Each number is 500 + 40 x the weight over its row's rms, rounded and kept within 0 to 999. Layers, rows and columns count from 0. Numbers have three digits each. The size before them is the row's rms in percent of the matrix's.

# layer 9 MLP up, 448x160, rms 0.159, rows 317-328, columns 0-79
097:518521525540431492539476444480493438570501580481489494502547493480478540497432537473491478505451489494461458563443485498507498447460566524480617539508460577490553472529485499485479446556527506431530449495523454549528506508498415426523508528
097:500423452505506507478439363504566487458415476421462555456489449496501504530452562461437589407513451509524503498495566561476512554526522527549515509503480527554448516483482439456572500424547559548515492522471533537529484488511454550542516437
102:476544476477445517508494511429512507518487561481416554505429499557502501547529476441495545523457511520470551503490527536561468538484524459485482536505413504479528544503556493506448444449562530505486479542485571476571528510498430473479532525
095:534507469491502551502451496463544515521524481424438506419494522443491578513517504509426473421629468491462484520472492486516425537540477484479500520554491430510472512561539489539518569416558565512522501493492491544473442489514496433510467463
102:492462550463487493486572473506502538501559541539497528510487474488531447493519553533560499554544564443442533496548559453470505489365447505522531476498512480481503528494521503499550570443497511474513412547503513455550533464442483501536555451
097:497449443535455478500449495493485487479450488434449496457549449488444499544476521492565508484519495492495485481510494468467504435505443506569455528485562453536451528465532511500462501498453549497479458493533536432544476444516399480488492497
103:484512497482402524554457544490543432537625531525440505531419502498528474530456503586493475449508519506454459496517471506494539567459488531446482520577486501502540564496455523487489574514552506488528512475366520498458509436517540521457497472
088:507449535465482491477493561464473504490502501525572543538550534445514583459534565499509458428486520499441495528503424470555526487469493503503520479476551536471549517501474515504438540572526622488497535452520570538491535495489507480523522534
107:500477549535502523455545531456452486553545478461478510495426473575465472487556545479422470476484442453530543465506620552446497467437494509443506528452486498490500480450525552519513516523481448476608522476528444444546491538536553492504359563
104:475473517565487525534483540456496473555443504483496562484478446502420425532452479554538468441481461496547509485495472546501446447479512529531529495542539499477498547531483567482550492540508539559529503508482516535503560485488478484583519456
095:519496491525449505535479510550522519507501396456472497522489451438480470511535535551502501519497455429506434503516561455476553523563496518520464541553517569524502505460491507457576447472459488493541510466497437461479544530516410503488506514
106:533514480516570481506519573539440481533499532473441462477494468559579542475520468557463503487540479472462477392559587525462499470530492407472475532493540479483460489486475465522517571551500485564502541511488535505432462532570576520487474528
# layer 9 MLP down (transposed), 448x160, rms 0.182, rows 317-328, columns 0-79
099:471521530548449437497472505533489556543458590536541469452535477517522548465445453490498417528501540556474533468530485470434497484486487484472519548545465468491551544522497508591562491500494511508596555539487447478573474523567505525514504494
103:495576513518433561529484457471549523560495483465492561588536449492568550569450486538449531515520485497562438530451479500503499484496509529474539467541516437505500450470432520456543535479584498498487495541510536471536416475511502444389492535
107:478447507519484565525461509491475524478534470456479480522514513538511544434467540437478469499519493504507436492503591504564565448543547517486482493481508539465451506484521577582463433521578509468431549515489509591531511527395492491499509511
100:524524528503482538537479467482483414502467457480556490418505496475427432366508476463486441544585524472524457511497502485516567518543512487510536530507500518459522514507525476520515445528541403501497483554491485472493532512552536488466524481
100:585506472607461436503456450450515452541528519567495484483497427548586442506539515447485500442464525497521505528530410490425448480479487473483482391502525580489462474503545485547510477476462531449504510557412539424494562509433541522490427534
100:471442445562481511505582441467497556427487509429496509444497475528495514496496477518510490453547556539494453489526440450467485486523452486461507498568527468495467491505555483462490483515510485467490493489477523449510481520532581553516463503
101:539538468496490548515476538493530439512502582456418497526403522532484460493481526448550482482435439449526423527469474570522449483495478534496470609509492484525527490532522522484535407498470495509502475418487508523427501424527464463510464540
091:512526481475492558538482536462465517423483503519497476549488507480427499549444480532456496542511623440465444530501479510557571464480546463459493540473472493518521420488547464558531507472496538531516456488510481523505438532549537480542555523
105:578475535474530521582471510483450507532519515524516532439560524559531526487476475464420507461505427465504458542487485450514458506408502541545522490526458485492442482545458478591550511499500489542439477475513517453520422492561470525581393532
101:489454469552539497455484505561531582468499509540542443575532537524564545392512514501458495546477535452457468467503531427512513526536495570519492504450480490498479492508491506640397505549476424539511499491489536456449538430532625502473485484
094:443538557517486514462551552526455534421511535521478520552509462484518521535464509563526471484448480519501448461521503514552477550472518514470515554494543537436517481432510520499469470539448549520558486512517585539496531484445464471492491511
110:528464473484492495534472515532503485512513561468474514526555474533502589559489442516467534518567552479542455439484566484460474485520516516529505590536493470491542476485545488628510558522514487546503462549472524483485488456532563574393504420
# layer 9 MLP gate, 448x160, rms 0.16, rows 318-328, columns 0-79
099:476431468479485499479477524468544542507475513553466504535463516520510532547513500521514482503447611483580475532471492470542581538566368551510510540516521545518467475461501416470486536498452547480421542568513500531473507524523471463471472543
102:462446481465449499514443522502568464499508381463496529498591458432465465482481486493503524455513495548462524489484524483469481478487449492504497509490474501533525502482504504485438498489533483588490436503499507516504511506505535509532474442
097:545507452501463510485443449533502439483489455525487471471496464523506478476514516474545436481520472437459516501475497495454474473522404462458495520490432417459464468525501565576541481467534490519459592509447509539534550498501486483458449555
103:461473506474463543511474481474483482463549476463451491501529560425557475390455451559507518519488426557455485530570420492486445593470492448425476493473449463445533475538466496466446511495533512526556530514440505590456518500479560492470474513
101:503555479520419453552495468498518513483463523550554525412486480392494433564543484442490504443546497488489443513487556535524480478492498519515513463403473553486479502471458507479500529431547543514494583486570480454477580514538535573429476428
092:518480524528523515477514570429452530468524477480515525461498498475404477516486534525432443513568428487551513483590537395520493504507491515515502526519518461524521463590479408512468489530536493442477526547426510545528495497487520449498555528
096:494469542494435516488486526483492489460487460496446501431481458581423525534420455480497583489571483516462499556568456465497562510447561517545530457502482543491516483487485483391493473473380481458503514484504574507474505496460471560455553483
103:466527550514502455513520569561546461551500536475533514487485493517543453508520468465515491472562518594561460523501455511524439490487471423514512542493514445466533514554525437451484520463480528491484501500515511515468447459470537479489439454
098:488550547543492528453537548409521409490470505537502476540520453471519519535534474477459571507492495526463432533473542583436455470467517580585426542485498473505489470457514443461517488504523525536441450480509446559517434500483539518446497515
102:560542512549477507544531488480556422448451499408491567531501505488563526466476482494515547440492476545496458479493476522550523513519550446467461423511556524419466531544473476525524573537432541443513543531462460489463522516585530533499532490
102:502398465516549569457479506436473433494535435470465500535474417541523491496516490521604508506555509463509507523496492539489515472536519509556479552562538532470448567442467438388520499507471538575465477490514539631468469516514461548511545503